config = dict(
    num_hidden_layers=9,
    vocab_size=1024,
    init_std_qkv=0.0451,
    optimizer='muon_variant',
    learning_rate=0.00738,
    lr_mult_down=0.7,
    beta1=0.9,
    max_grad_norm=2.0,
    decay_fraction=0.361,
    max_seq_len=512,
    doc_mask=False,
    z_loss=0.0001,
    train_tokens=237300000,
)
Each number is 50 + 15 x the weight over the matrix's rms, rounded and kept within 0 to 99. Layers, rows and columns count from 0.

# layer 4 attention query, 256x224, rms 0.0628, rows 59-63, columns 112-223
45 41 39 56 40 19 36 38 27 13 55 24 40 49 55 74 49 41 43 67 65 37 50 44 19 50 45 43 58 47 56 83 49 39 51 59 43 76 51 56 46 55 48 72 61 62 30 23 58 53 63 71 58 75 49 45 27 58 49 52 58 42 55 56 52 55 15 47 47 31 45 57 46 77 76 59 36 30 28 55 55 47 59 67 48 56 71 47 56 71 57 48 71 55 63 57 46 38 57 35 41 63 56 48 37 68 24 47 56 82 80 28
56 37 54 59 74 50 50 58 44 04 62 53 25 47 63 53 50 44 57 64 57 58 37 93 46 43 53 51 50 42 51 38 60 52 29 47 54 53 25 68 68 58 16 45 20 62 54 51 59 52 59 44 25 42 49 51 38 53 39 29 28 49 54 16 41 38 64 49 40 59 51 45 16 44 69 62 55 43 61 54 39 61 35 50 50 55 47 72 54 60 48 50 59 54 59 58 49 42 50 31 73 43 54 51 61 38 31 43 54 61 54 90
54 27 55 56 52 52 42 52 57 46 51 50 28 47 52 65 44 56 36 37 22 37 26 69 19 52 43 55 30 40 52 34 57 58 68 26 36 42 14 65 87 45 71 48 44 48 63 34 44 56 66 48 58 38 46 74 48 67 69 55 49 56 50 55 64 66 44 52 49 55 56 43 57 70 36 52 81 64 50 49 58 28 73 36 49 46 63 29 43 61 51 58 47 48 38 59 31 59 49 62 63 14 60 55 32 26 27 35 48 27 70 36
49 59 54 39 41 41 81 33 61 56 64 41 45 58 48 28 35 73 81 32 35 31 48 55 65 32 55 46 47 58 48 66 44 83 65 60 41 31 34 60 41 31 66 50 50 66 45 61 46 31 70 56 32 53 37 39 40 55 57 33 46 52 77 38 58 60 61 56 52 41 50 44 53 50 76 57 19 66 55 63 32 57 67 54 42 55 86 68 91 48 54 49 25 62 32 50 67 61 61 57 51 58 60 59 51 40 63 40 40 61 30 48
53 44 48 59 54 47 85 53 37 41 31 51 54 58 38 53 38 52 58 31 55 56 37 54 29 70 39 46 64 62 37 50 48 69 54 37 35 56 44 54 73 59 97 47 61 66 29 46 38 54 43 56 54 28 52 50 52 62 61 63 49 49 63 41 49 74 28 69 21 40 49 41 27 68 52 46 57 69 45 77 42 45 44 44 59 48 54 53 54 45 17 52 54 77 17 55 52 09 74 40 37 24 34 37 37 62 35 38 54 40 17 40
# layer 4 attention key, 256x224, rms 0.0633, rows 59-63, columns 112-223
78 35 49 44 56 57 15 58 52 68 64 52 45 49 47 51 58 67 61 41 54 64 34 49 44 49 85 62 51 50 57 45 44 46 64 18 56 39 88 42 68 65 62 49 28 60 48 51 46 53 44 43 33 48 67 81 29 53 54 43 00 49 35 46 25 68 58 28 61 38 44 51 49 68 45 51 51 47 26 33 45 57 41 34 48 77 20 49 33 70 60 63 35 58 62 49 68 55 57 54 54 58 42 52 50 51 59 52 51 45 38 55
53 27 13 38 55 37 31 37 22 30 49 76 47 66 27 46 68 65 25 68 58 54 69 61 63 48 67 54 36 56 50 86 68 64 43 59 73 43 66 58 30 39 49 74 54 32 57 43 30 43 54 42 78 43 45 45 64 62 49 29 76 61 31 39 50 48 48 70 62 70 68 51 67 79 55 58 48 48 37 42 51 55 23 32 40 56 49 48 35 64 59 42 52 60 40 61 23 72 56 45 41 38 57 87 51 71 67 37 55 24 57 63
55 55 53 29 44 34 49 51 53 32 54 43 62 48 69 54 42 57 48 12 54 48 71 37 58 66 57 23 34 38 31 48 50 32 61 72 52 43 62 57 14 42 40 58 53 72 40 72 46 45 45 21 33 50 33 32 49 42 55 42 41 64 62 80 50 01 70 53 68 60 66 62 62 35 52 34 50 70 72 53 68 64 47 44 59 50 49 67 57 65 77 66 56 30 69 25 35 56 39 56 34 44 45 62 47 82 60 26 74 33 57 64
81 44 67 62 39 63 51 56 50 14 60 67 49 41 40 17 74 67 38 34 65 64 54 32 54 39 48 45 54 84 61 73 52 28 44 77 74 52 26 23 25 47 49 66 45 41 45 62 51 73 59 43 57 57 44 07 47 50 44 39 59 66 77 70 43 54 54 31 61 45 61 29 36 42 34 45 34 53 55 60 70 69 48 41 71 49 40 39 53 66 64 47 38 46 35 47 66 14 64 63 35 63 49 44 54 56 52 49 27 42 65 37
66 57 43 37 10 58 29 72 80 37 71 52 58 50 71 62 63 40 26 57 51 31 83 65 64 40 33 46 43 43 53 43 50 37 52 51 52 48 39 50 43 48 39 45 56 62 64 29 55 30 56 69 55 35 33 58 57 39 53 51 59 72 52 42 59 83 39 54 44 67 57 41 54 65 36 37 34 14 69 38 56 41 40 53 44 61 47 33 43 60 66 61 52 57 55 75 64 38 47 46 63 48 38 64 19 54 59 79 54 43 51 42
# layer 4 attention value, 256x224, rms 0.0583, rows 0-26, columns 112-223
45 31 81 40 58 77 65 51 59 67 73 42 52 37 24 39 21 51 66 45 51 62 44 45 29 63 37 56 55 36 37 57 45 50 37 23 49 37 30 45 62 49 69 53 56 56 57 29 66 45 54 48 60 55 42 30 32 23 91 26 50 61 48 61 62 60 43 49 50 70 40 71 71 35 57 50 93 45 43 38 56 65 60 44 28 26 79 23 59 45 70 43 41 60 50 62 44 50 52 64 21 36 63 41 40 53 57 52 28 54 48 26
50 90 57 63 36 66 56 44 47 70 64 49 42 52 24 43 58 52 61 36 32 37 48 36 73 49 50 53 32 23 30 62 49 52 42 54 69 35 42 28 27 49 47 61 51 24 38 43 52 53 54 34 30 42 58 63 49 77 67 26 62 50 56 27 41 57 57 39 54 53 84 85 54 62 63 52 54 28 75 59 44 62 64 64 21 70 32 63 35 40 36 53 45 19 38 58 49 32 65 70 64 24 45 49 50 24 48 57 74 48 78 68
42 37 81 54 40 45 24 39 51 72 39 54 80 31 45 57 18 53 67 43 39 60 72 70 68 35 51 40 64 62 58 43 53 33 67 52 42 65 19 54 51 73 62 51 44 47 44 28 44 59 24 78 44 46 34 54 80 58 54 56 45 64 72 53 47 47 53 75 44 43 41 36 42 58 63 69 72 77 49 58 27 35 39 75 35 42 46 52 69 41 32 50 37 55 32 43 50 54 21 25 53 33 44 62 65 56 51 60 43 57 39 51
47 53 56 49 53 78 26 61 53 78 54 50 76 31 47 67 51 73 54 68 60 56 29 69 55 74 41 76 36 69 91 55 23 59 50 66 47 25 56 56 56 36 53 61 44 64 59 47 77 35 44 37 14 67 41 52 78 59 63 26 53 57 56 48 50 57 11 40 41 35 47 43 48 21 63 42 54 56 62 48 50 56 41 29 53 77 70 47 61 54 29 37 44 34 60 53 74 22 48 63 57 53 64 97 58 68 50 21 62 73 58 45
55 41 71 45 69 36 45 53 66 38 66 49 36 29 57 50 68 33 43 22 50 87 45 59 63 60 33 74 50 72 45 26 77 56 73 44 51 31 27 57 84 71 66 20 46 49 51 46 30 61 43 60 61 54 50 54 34 45 55 46 44 42 39 40 39 47 63 48 54 44 36 23 49 41 03 49 38 68 55 39 46 08 71 28 47 55 45 40 41 74 49 64 59 57 61 75 59 24 49 52 70 40 50 48 66 72 15 74 55 46 66 28
27 36 50 69 49 56 74 46 75 57 39 35 70 42 45 77 30 52 69 91 48 46 42 34 78 33 28 43 64 39 62 55 77 41 49 08 38 53 38 47 42 63 40 73 62 48 27 54 40 39 27 77 51 61 45 46 44 61 56 71 62 68 41 70 59 63 58 51 54 54 58 28 49 65 24 63 51 57 61 34 51 34 69 80 71 40 45 51 25 00 51 16 63 57 42 24 51 69 49 63 62 48 54 60 69 39 51 53 54 67 47 28
29 59 57 43 36 53 33 77 41 54 59 68 69 64 35 37 48 15 54 53 35 49 51 68 67 42 31 66 43 51 66 44 43 49 54 54 66 74 58 30 47 55 61 71 58 70 34 37 58 43 40 31 23 40 28 20 65 52 38 56 51 46 53 64 35 48 35 62 72 54 40 50 64 38 46 43 50 74 50 42 59 48 45 70 30 33 70 53 64 54 49 67 77 54 40 57 49 49 64 50 71 38 68 55 73 53 36 52 30 33 56 97
16 65 58 47 37 67 70 39 55 58 46 52 48 56 41 67 44 50 51 88 62 48 53 54 34 22 58 51 75 34 32 49 64 47 47 68 39 65 44 71 38 52 57 45 54 80 44 61 82 55 46 46 67 49 55 48 37 57 68 65 48 68 52 53 50 48 44 56 59 68 49 48 52 55 37 49 55 38 35 42 58 55 73 41 34 56 47 54 53 26 30 47 81 55 54 77 37 70 48 46 40 49 51 35 41 47 51 33 58 51 50 51
22 53 57 37 37 44 39 46 65 57 44 59 44 33 39 37 47 44 55 58 38 53 52 61 31 47 36 65 26 49 28 60 60 34 54 39 71 35 40 56 48 67 55 32 32 35 74 28 54 58 48 62 30 48 30 46 35 62 75 69 62 71 57 68 39 53 72 36 58 53 39 61 21 16 52 45 44 60 21 39 52 61 49 62 48 34 66 41 25 33 58 50 31 47 36 73 20 30 38 45 60 65 25 73 27 46 57 73 50 87 73 71
59 22 29 36 73 20 47 32 91 36 45 50 54 42 52 79 52 28 70 22 35 54 50 01 69 51 60 50 71 31 55 36 47 71 49 58 47 45 42 68 32 41 81 64 54 69 72 31 82 65 64 53 61 24 63 40 36 77 47 38 81 56 67 27 44 27 43 54 57 48 56 52 36 48 56 67 70 54 42 20 38 54 61 76 51 50 52 44 51 70 40 40 45 58 35 37 37 86 55 60 87 30 86 38 54 58 53 66 65 60 28 53
47 51 65 35 63 54 67 73 52 56 77 48 59 66 78 65 60 49 33 30 56 57 43 74 57 56 51 27 47 38 63 49 80 56 29 48 31 55 56 44 70 54 24 61 71 59 47 46 33 54 48 73 49 37 63 66 59 45 41 46 54 42 40 55 68 29 54 50 47 52 34 38 43 51 32 38 58 55 64 33 62 52 50 19 63 64 43 35 41 41 46 42 33 46 81 37 81 34 81 26 72 67 31 34 74 59 46 44 41 35 33 35
34 44 70 42 38 53 29 60 56 16 26 61 67 64 51 44 56 51 20 41 39 54 24 83 54 97 41 39 34 35 63 67 72 57 06 40 33 58 53 48 46 57 65 75 75 55 60 39 35 47 26 48 46 50 61 50 60 33 46 49 71 52 24 45 41 43 38 54 31 31 07 51 29 45 55 63 57 60 38 61 38 75 63 80 60 23 48 40 39 66 53 61 30 70 38 65 56 58 43 49 31 74 45 64 42 65 43 88 50 21 35 49
52 69 58 44 57 42 44 50 52 46 67 41 69 49 28 37 52 72 38 25 67 00 68 53 60 54 44 38 28 58 40 46 24 55 63 44 57 61 45 43 58 44 35 21 86 35 55 53 70 67 46 44 35 65 43 46 44 58 40 16 61 46 51 56 37 45 57 53 74 78 76 12 53 43 31 50 46 45 73 78 55 28 33 51 39 60 39 64 44 60 74 40 23 66 55 63 52 41 54 58 53 38 55 60 45 43 66 43 52 59 29 47
55 37 62 53 43 57 48 68 66 55 54 48 39 39 46 27 52 33 50 46 44 44 51 80 71 39 36 19 53 53 16 54 66 34 56 39 50 61 63 50 60 87 50 58 55 71 28 47 39 80 29 27 39 50 26 28 46 47 40 60 41 34 43 37 29 67 59 75 41 44 55 59 43 58 38 51 51 56 46 29 37 38 35 59 54 55 59 58 58 66 39 54 52 46 41 51 39 48 49 50 53 69 51 68 67 29 64 44 51 60 32 34
54 44 37 57 36 36 54 48 76 93 55 29 46 39 22 87 51 53 37 65 77 39 21 30 28 44 57 56 22 56 61 51 55 46 53 63 63 67 39 58 55 36 60 73 29 46 55 64 53 17 43 26 20 56 58 52 47 61 75 62 78 72 63 45 31 51 54 31 41 57 29 58 64 38 32 61 45 42 66 49 45 48 39 65 48 55 46 68 43 46 52 52 59 53 32 45 39 36 45 25 80 54 57 55 50 37 71 49 61 37 75 57
60 57 51 33 62 69 56 51 27 62 50 49 62 66 59 26 60 63 45 55 71 62 29 84 54 66 52 75 52 50 33 44 58 60 47 75 91 45 64 55 43 37 55 53 57 40 46 32 54 37 50 47 63 79 47 33 63 43 71 40 29 78 15 31 22 32 45 41 50 38 51 52 46 31 38 52 63 19 57 34 63 61 53 40 50 42 57 22 36 31 57 77 58 42 55 41 70 33 40 73 11 63 49 54 42 23 57 43 66 54 32 50
38 52 54 73 48 30 44 50 33 43 35 50 36 52 59 44 71 75 66 46 54 72 37 07 28 55 25 52 47 59 61 52 65 69 79 34 40 77 71 60 43 46 55 55 45 46 55 49 28 68 44 44 49 36 27 46 54 38 63 32 56 34 27 34 47 62 41 54 63 68 13 57 70 50 44 56 39 40 53 46 37 41 40 44 35 57 66 55 74 72 55 33 47 68 59 53 33 67 38 37 45 71 47 52 61 55 39 33 32 36 55 53
41 32 34 35 48 69 37 63 21 58 58 43 50 73 62 42 45 64 37 50 38 56 97 87 64 56 47 17 41 72 62 71 72 33 64 56 53 60 33 56 50 86 41 20 38 38 44 42 54 36 70 39 43 40 58 37 16 43 60 47 36 36 26 36 66 55 62 56 65 28 69 55 69 49 52 58 51 11 77 64 46 61 62 31 45 66 26 75 48 76 38 49 78 40 51 39 73 50 45 37 26 49 10 48 56 64 60 13 58 42 25 48
48 71 30 45 30 42 61 34 39 24 42 35 64 59 20 42 62 54 49 41 55 57 46 36 40 48 37 39 63 70 69 48 62 44 51 45 43 56 39 56 57 50 61 54 57 68 49 77 69 30 67 61 60 59 56 38 37 61 53 44 30 29 51 24 53 66 58 38 60 43 29 50 55 44 17 55 20 66 55 70 48 42 27 54 53 50 35 38 54 37 60 39 44 29 44 65 37 88 45 61 39 78 67 47 73 70 42 76 51 58 46 66
71 26 41 51 25 56 41 47 46 44 35 66 43 56 52 44 40 62 15 64 70 21 57 40 44 63 26 78 40 49 61 41 27 24 53 62 90 52 40 42 46 46 63 33 42 45 75 42 54 58 57 31 39 43 45 51 23 56 53 39 31 47 64 58 26 35 65 49 46 25 51 59 70 41 32 58 38 72 41 84 66 68 71 52 68 45 35 39 43 42 45 41 40 31 37 46 65 57 45 86 44 32 57 44 50 53 49 40 61 51 43 61
41 56 55 27 52 39 74 40 56 64 55 21 60 40 97 52 55 58 46 53 56 23 47 27 43 40 56 53 62 36 60 43 35 40 52 45 57 84 13 14 74 54 52 43 34 82 61 57 59 51 17 59 74 37 41 64 63 33 37 31 66 74 53 52 66 54 33 37 37 45 26 34 41 55 49 26 37 02 54 36 54 13 55 29 49 68 61 71 45 64 58 47 68 45 56 58 59 40 45 61 46 45 34 56 36 63 53 61 31 45 34 51
85 22 57 49 69 65 45 27 74 68 82 46 27 42 57 52 42 92 42 38 55 14 62 61 55 60 43 55 26 72 87 65 52 42 46 75 50 37 40 77 49 28 28 26 65 48 53 51 64 33 50 39 60 44 71 43 85 42 55 29 57 57 78 40 70 36 45 70 59 62 67 50 49 46 56 50 43 63 60 43 54 38 50 44 26 49 52 62 49 57 65 60 77 32 43 58 38 68 42 24 27 56 35 32 37 55 25 30 52 31 51 59
30 71 44 49 43 30 38 49 61 67 72 50 63 60 59 49 51 56 62 57 36 56 39 37 61 45 66 52 55 55 36 51 43 36 55 47 22 38 55 41 42 43 41 58 42 65 25 14 35 67 48 38 39 36 57 42 31 12 55 51 42 53 41 52 50 46 13 69 48 49 66 39 59 56 47 45 40 57 52 62 64 61 36 51 52 75 47 53 75 65 53 28 46 38 26 23 42 38 58 68 50 89 26 41 74 65 21 57 32 43 66 59
41 50 59 46 55 46 37 24 56 31 50 27 47 61 56 62 29 58 46 44 57 20 39 56 32 49 67 39 60 57 52 47 42 28 31 49 59 65 29 55 44 47 58 53 50 39 56 49 44 25 46 59 44 55 35 42 47 62 54 58 51 52 60 50 45 73 50 77 62 42 50 62 30 68 56 55 47 58 39 64 96 48 47 34 48 40 33 47 31 77 56 76 47 61 39 51 51 53 33 21 76 45 62 49 35 56 63 52 76 60 42 61
51 25 55 56 37 51 79 45 59 38 50 58 38 44 44 42 64 68 29 44 56 50 31 34 21 36 54 48 66 30 45 63 38 74 68 45 59 22 61 58 64 35 49 45 28 54 21 49 34 56 54 38 84 69 58 35 58 58 82 43 46 49 52 40 61 53 35 35 64 52 46 62 35 42 50 65 67 41 38 64 28 41 37 67 52 49 77 53 51 49 25 49 35 33 51 56 70 69 50 34 74 38 33 18 47 29 50 55 41 68 51 64
63 66 14 56 46 70 19 35 62 54 70 55 54 44 60 57 38 42 94 54 45 48 63 45 55 15 63 71 30 41 29 41 58 64 22 62 52 41 71 65 74 48 39 30 40 29 38 68 44 64 49 30 47 28 35 50 78 60 53 51 39 58 55 89 50 49 67 48 51 57 43 53 54 32 21 51 78 16 22 51 66 38 16 51 45 52 47 49 35 38 59 55 52 64 50 28 70 60 55 72 50 53 40 40 12 22 27 31 73 73 36 56
50 35 54 56 61 45 43 45 36 38 51 46 28 73 33 49 50 45 40 66 52 28 66 38 57 73 72 67 72 49 36 26 68 31 32 39 63 55 51 69 47 37 70 66 46 69 41 47 38 54 65 45 57 65 59 63 52 54 37 48 32 33 56 55 34 54 37 49 69 60 59 61 69 52 37 30 67 46 49 36 54 59 50 65 38 30 42 44 30 34 71 57 59 36 50 34 36 69 46 68 40 52 39 51 22 61 33 48 77 57 51 38
# layer 4 attention output (transposed), 256x224, rms 0.499, rows 0-25, columns 112-223
50 63 38 41 56 45 47 66 53 69 38 24 55 47 54 55 51 62 66 60 26 50 61 34 35 63 30 63 50 53 43 38 37 50 53 73 36 55 28 51 44 46 36 68 50 66 68 25 49 54 53 51 27 42 16 46 33 38 41 66 73 57 75 69 49 53 61 69 65 29 33 43 66 63 49 63 43 50 23 44 46 47 44 27 49 28 57 47 25 13 60 33 55 45 54 44 43 55 48 43 56 59 48 53 56 36 50 38 22 53 63 41
30 69 18 63 50 42 38 49 24 50 46 44 61 63 74 34 26 36 68 67 52 85 62 58 35 36 51 31 55 49 55 27 54 49 48 42 41 48 46 84 30 61 46 58 50 50 40 39 66 81 75 52 49 49 58 48 41 50 31 48 54 40 51 73 38 66 40 40 68 40 56 53 71 61 27 24 27 32 66 51 60 53 67 55 57 68 44 41 35 78 82 52 42 42 31 48 34 41 59 52 48 62 40 52 63 81 35 42 24 29 33 51
31 48 46 84 47 24 24 65 54 51 49 49 44 45 44 35 49 42 57 35 37 41 51 82 50 39 56 53 55 31 75 52 61 58 79 62 74 57 40 73 08 56 81 31 68 36 58 44 38 57 69 37 14 63 39 52 41 59 64 38 62 34 49 49 29 39 50 64 69 33 52 45 61 34 43 57 44 52 60 29 59 52 55 66 53 47 60 41 68 82 58 61 70 53 52 37 65 65 47 36 55 70 25 50 29 47 34 49 63 70 44 59
72 51 54 35 68 48 49 41 56 41 61 37 51 48 49 59 46 43 58 65 54 35 46 69 51 17 41 26 46 80 47 60 33 69 43 46 42 49 72 44 56 96 63 67 58 41 54 58 46 65 59 78 17 57 55 60 00 42 51 73 47 23 59 19 36 87 71 30 73 60 33 48 50 49 42 79 43 40 44 57 63 48 36 54 54 58 34 44 55 53 82 59 40 75 36 35 47 65 52 25 42 67 43 58 21 40 49 34 53 36 49 43
66 48 50 45 58 41 54 74 45 52 63 52 47 42 47 10 50 51 93 37 60 47 27 45 24 42 42 61 58 69 31 10 66 51 53 57 58 75 65 45 51 50 42 47 60 44 56 47 45 26 39 56 51 49 45 49 34 38 68 68 47 62 70 32 19 70 53 73 25 57 66 34 57 13 54 58 47 38 35 48 48 47 48 58 31 52 57 27 59 09 40 68 26 75 37 49 46 52 72 20 46 34 44 65 59 27 28 60 76 72 45 52
46 19 90 22 29 59 49 74 54 66 45 57 40 64 24 66 28 72 56 55 62 63 28 47 51 35 70 41 57 35 35 58 43 68 62 23 81 49 72 45 38 44 65 47 67 37 56 38 74 34 54 38 38 60 58 40 31 49 56 32 43 54 47 65 74 35 43 29 45 29 51 84 45 60 54 38 67 34 45 41 55 49 69 34 43 62 43 50 48 22 47 56 35 21 63 41 58 41 60 47 57 35 53 39 27 29 65 44 53 49 51 76
55 32 52 43 28 46 50 47 42 44 45 48 35 43 58 47 47 61 36 14 33 48 54 60 51 45 53 41 19 51 79 44 26 61 19 47 58 60 55 53 81 53 74 70 52 49 37 52 43 69 62 39 47 61 30 70 33 47 56 12 48 68 35 69 29 32 50 89 53 60 37 53 31 50 42 69 44 23 59 54 59 48 62 70 69 34 54 25 60 52 40 37 60 54 43 61 53 40 46 38 43 57 35 30 41 44 68 41 59 42 60 43
52 46 55 68 71 36 56 57 56 61 34 53 29 51 38 29 40 60 54 29 39 53 45 44 67 53 58 31 60 56 47 49 52 50 36 43 49 45 47 54 63 52 44 57 52 48 50 52 41 51 62 53 54 65 51 38 40 55 11 36 45 66 50 53 57 40 70 53 41 45 63 34 44 47 59 66 55 68 62 57 52 25 45 30 52 52 42 50 49 57 51 41 64 41 38 40 54 56 28 49 45 60 34 51 38 67 71 56 66 53 60 33
21 57 49 42 16 82 21 59 28 25 53 34 64 44 44 34 53 43 23 27 34 28 58 56 54 34 41 52 51 60 53 42 69 47 35 81 43 53 34 73 60 44 30 19 42 73 59 30 35 42 65 44 70 61 49 65 56 29 26 58 88 47 67 41 76 72 31 33 61 47 68 48 55 54 75 50 55 72 51 70 74 74 47 55 46 49 72 33 56 49 01 41 37 35 46 58 34 72 31 54 52 17 36 61 67 43 56 31 58 65 64 16
13 47 47 43 67 49 21 41 51 54 29 61 53 83 40 47 37 73 27 40 47 46 59 51 83 52 46 46 80 40 33 61 49 35 51 70 72 23 74 75 43 64 38 60 52 82 71 41 48 44 44 53 27 35 49 43 25 53 35 55 41 88 63 42 38 84 43 66 28 22 50 63 67 47 43 24 31 56 49 37 49 52 76 81 59 30 57 48 38 50 06 68 60 55 33 61 58 73 58 88 47 58 70 51 42 61 44 53 32 50 38 49
45 50 67 55 64 40 45 45 24 63 51 67 42 58 60 39 51 52 47 55 44 69 29 40 41 56 51 70 20 36 53 44 62 52 65 58 41 37 36 33 26 62 64 58 27 76 33 30 58 59 67 64 51 36 72 57 33 54 49 58 25 64 49 12 50 39 60 54 24 41 52 53 54 46 57 32 59 35 18 63 55 49 48 57 60 55 57 56 58 64 20 25 24 44 59 35 40 27 84 32 54 45 48 51 61 49 77 60 48 62 26 69
81 43 37 50 48 00 49 44 38 71 33 53 69 43 62 55 49 61 26 72 42 60 53 67 54 75 57 46 37 61 70 24 65 95 60 70 62 62 31 49 31 38 51 56 73 86 36 42 51 49 44 69 74 64 32 59 63 65 54 56 53 26 47 09 57 37 52 74 57 52 31 55 41 54 43 35 31 67 16 43 46 45 35 59 37 46 59 55 61 60 34 37 15 13 54 24 59 53 26 59 56 50 45 44 43 40 36 51 66 75 56 86
47 58 21 41 56 53 39 37 44 53 55 74 50 56 56 71 56 13 76 62 50 71 56 54 79 48 35 47 36 56 52 52 29 38 43 56 78 45 43 39 32 54 57 42 53 59 53 36 55 72 12 47 58 39 57 46 41 67 39 53 46 61 18 55 47 46 72 32 69 76 69 49 39 50 40 41 48 26 52 45 49 78 51 63 57 65 21 62 61 54 87 80 24 42 68 51 59 42 37 43 50 52 55 45 35 41 93 53 58 36 34 50
64 57 69 34 33 25 47 28 34 36 48 43 64 57 35 63 75 70 43 46 68 65 56 52 59 40 51 55 70 25 52 45 45 47 41 43 72 64 57 50 45 45 38 59 50 29 16 33 48 42 75 36 60 61 41 45 36 57 50 52 77 54 59 47 48 19 43 54 65 58 57 53 33 78 44 64 46 44 48 43 57 36 44 48 56 50 50 40 42 25 47 59 54 50 60 18 51 25 46 18 74 43 36 68 60 47 74 70 53 38 59 44
71 48 41 47 45 44 67 79 32 40 31 33 36 66 49 72 28 23 33 35 48 22 81 62 35 52 85 57 44 42 38 57 48 72 53 61 37 54 64 51 55 53 36 35 35 54 54 67 54 28 66 65 71 63 54 54 24 61 56 51 46 53 57 46 38 40 59 66 76 24 58 57 32 80 35 65 50 40 63 30 42 81 53 46 12 48 39 25 54 50 60 53 59 52 52 41 39 57 31 57 29 46 24 40 46 60 34 66 26 37 45 56
44 46 52 42 52 27 43 28 49 63 50 48 38 56 61 47 66 54 32 57 26 39 43 43 35 69 53 47 29 72 93 63 59 65 51 48 64 84 33 62 61 58 41 55 64 51 34 72 69 57 25 45 57 36 36 69 57 47 53 58 66 69 51 29 55 68 62 51 54 61 29 60 27 46 33 52 55 45 46 43 30 39 16 43 58 38 49 58 46 15 58 54 36 47 67 59 53 42 47 49 30 24 49 29 54 59 48 40 67 41 49 24
37 47 49 74 50 51 44 65 29 45 37 52 68 24 54 67 62 53 40 67 31 46 49 39 51 46 65 68 91 19 54 66 69 72 45 44 36 59 67 47 74 40 74 58 49 26 53 39 32 09 39 56 59 75 44 34 41 47 32 49 48 35 53 47 52 44 54 68 59 63 57 62 39 50 47 63 47 29 49 81 40 51 24 69 51 75 62 43 54 48 45 34 36 53 63 58 47 48 54 51 30 54 74 24 66 77 32 42 25 69 48 57
64 69 47 24 60 49 63 55 61 43 75 64 52 65 64 42 53 67 46 73 49 52 63 58 48 41 62 52 33 60 79 49 64 56 21 71 60 35 73 53 58 49 45 65 54 10 46 19 63 25 37 51 50 40 88 56 57 53 32 26 62 55 49 56 36 31 36 36 52 69 37 52 70 33 27 29 39 55 41 65 36 42 55 36 55 81 32 47 89 63 38 47 44 78 88 26 49 39 57 68 69 69 50 42 49 38 45 81 55 00 43 52
55 58 36 44 50 50 40 23 24 60 45 75 62 61 31 07 55 58 69 48 74 15 54 64 59 45 73 61 46 80 25 67 21 42 47 61 52 45 40 55 61 29 70 32 22 58 45 38 67 44 61 25 23 53 53 52 39 66 84 43 29 62 45 59 76 46 44 77 62 69 53 48 55 53 30 78 45 45 59 82 14 53 39 64 49 50 35 52 59 02 37 60 17 46 53 70 43 68 68 54 56 47 44 75 61 11 65 21 55 66 56 36
40 59 64 59 48 50 60 25 41 69 58 41 68 56 46 65 56 48 64 55 36 69 23 55 51 37 56 42 31 53 33 26 36 75 58 36 56 33 48 41 61 39 38 40 67 49 66 55 28 52 64 69 47 19 23 44 48 68 35 58 57 06 35 45 60 25 44 38 59 83 50 46 61 52 75 53 81 72 41 55 49 60 63 56 35 49 32 41 46 30 45 57 59 44 50 65 55 63 43 44 70 34 30 42 63 51 39 84 23 33 53 31
41 88 48 51 41 40 54 72 27 59 46 41 18 27 55 72 49 54 52 45 56 45 51 55 58 55 27 31 36 44 58 47 42 29 63 38 30 56 57 20 20 61 39 36 43 59 54 58 70 57 34 64 49 53 26 29 40 89 70 49 54 69 37 39 48 65 53 36 23 54 58 52 40 50 65 36 38 48 25 75 19 72 77 59 44 49 74 84 45 78 42 38 44 39 24 26 51 73 70 44 19 67 36 52 48 46 60 64 39 67 44 25
34 62 53 77 59 76 66 63 52 53 25 30 69 46 38 57 39 65 77 35 47 43 72 56 28 33 32 53 31 38 39 54 82 23 63 78 49 45 68 33 64 56 30 51 57 38 46 41 38 27 50 35 53 44 94 47 45 55 38 68 57 33 25 33 22 52 77 56 53 77 49 21 65 44 38 58 56 35 56 64 29 67 32 34 25 79 47 37 68 64 54 76 46 69 57 66 73 54 37 73 60 75 49 44 40 52 56 58 53 43 45 21
63 31 52 32 26 54 57 55 42 25 64 54 61 52 38 38 41 67 44 41 40 12 38 63 49 52 78 53 61 39 40 48 42 56 28 45 46 24 55 33 72 39 22 51 35 57 36 55 49 79 48 57 47 68 78 47 37 63 45 40 04 22 31 49 55 27 57 41 71 69 60 65 55 69 47 67 70 57 26 46 34 36 24 54 63 39 73 36 40 59 54 45 38 46 53 73 49 52 66 51 39 61 37 85 62 82 55 23 38 42 47 37
60 66 54 59 45 43 27 74 63 54 50 37 49 53 24 62 69 62 72 25 47 33 38 48 55 83 50 68 38 13 60 69 70 39 47 34 32 13 51 61 45 32 29 29 34 57 69 40 39 46 62 83 68 45 59 55 62 74 61 42 44 60 50 30 47 61 39 51 53 54 61 57 46 47 76 44 50 48 44 37 27 67 40 62 35 76 04 65 47 49 44 45 57 66 50 72 50 41 41 62 66 82 32 44 43 44 46 64 47 37 45 51
34 63 50 59 57 78 53 34 41 49 54 52 38 30 62 48 58 45 37 49 41 50 43 63 24 56 51 34 68 53 72 55 50 65 76 53 49 61 30 63 46 57 59 24 32 63 76 55 42 59 42 51 61 46 42 47 60 48 54 59 19 86 35 69 49 51 58 61 23 46 64 72 48 45 55 60 23 52 60 50 63 71 33 43 65 62 56 06 27 08 12 57 41 39 61 45 41 33 74 56 61 53 45 49 56 30 46 47 49 58 80 44
88 53 55 57 56 49 24 21 39 52 50 58 65 36 35 53 60 42 41 55 42 06 40 26 47 32 49 32 38 58 61 52 79 52 32 44 47 62 21 34 52 29 24 52 54 64 77 65 59 45 47 52 40 49 20 41 56 31 58 35 71 67 57 56 53 45 41 30 45 56 65 48 54 46 71 56 65 34 78 51 74 51 65 28 50 55 37 49 33 63 72 71 62 47 49 16 55 49 48 78 58 00 54 43 21 41 36 43 51 53 17 69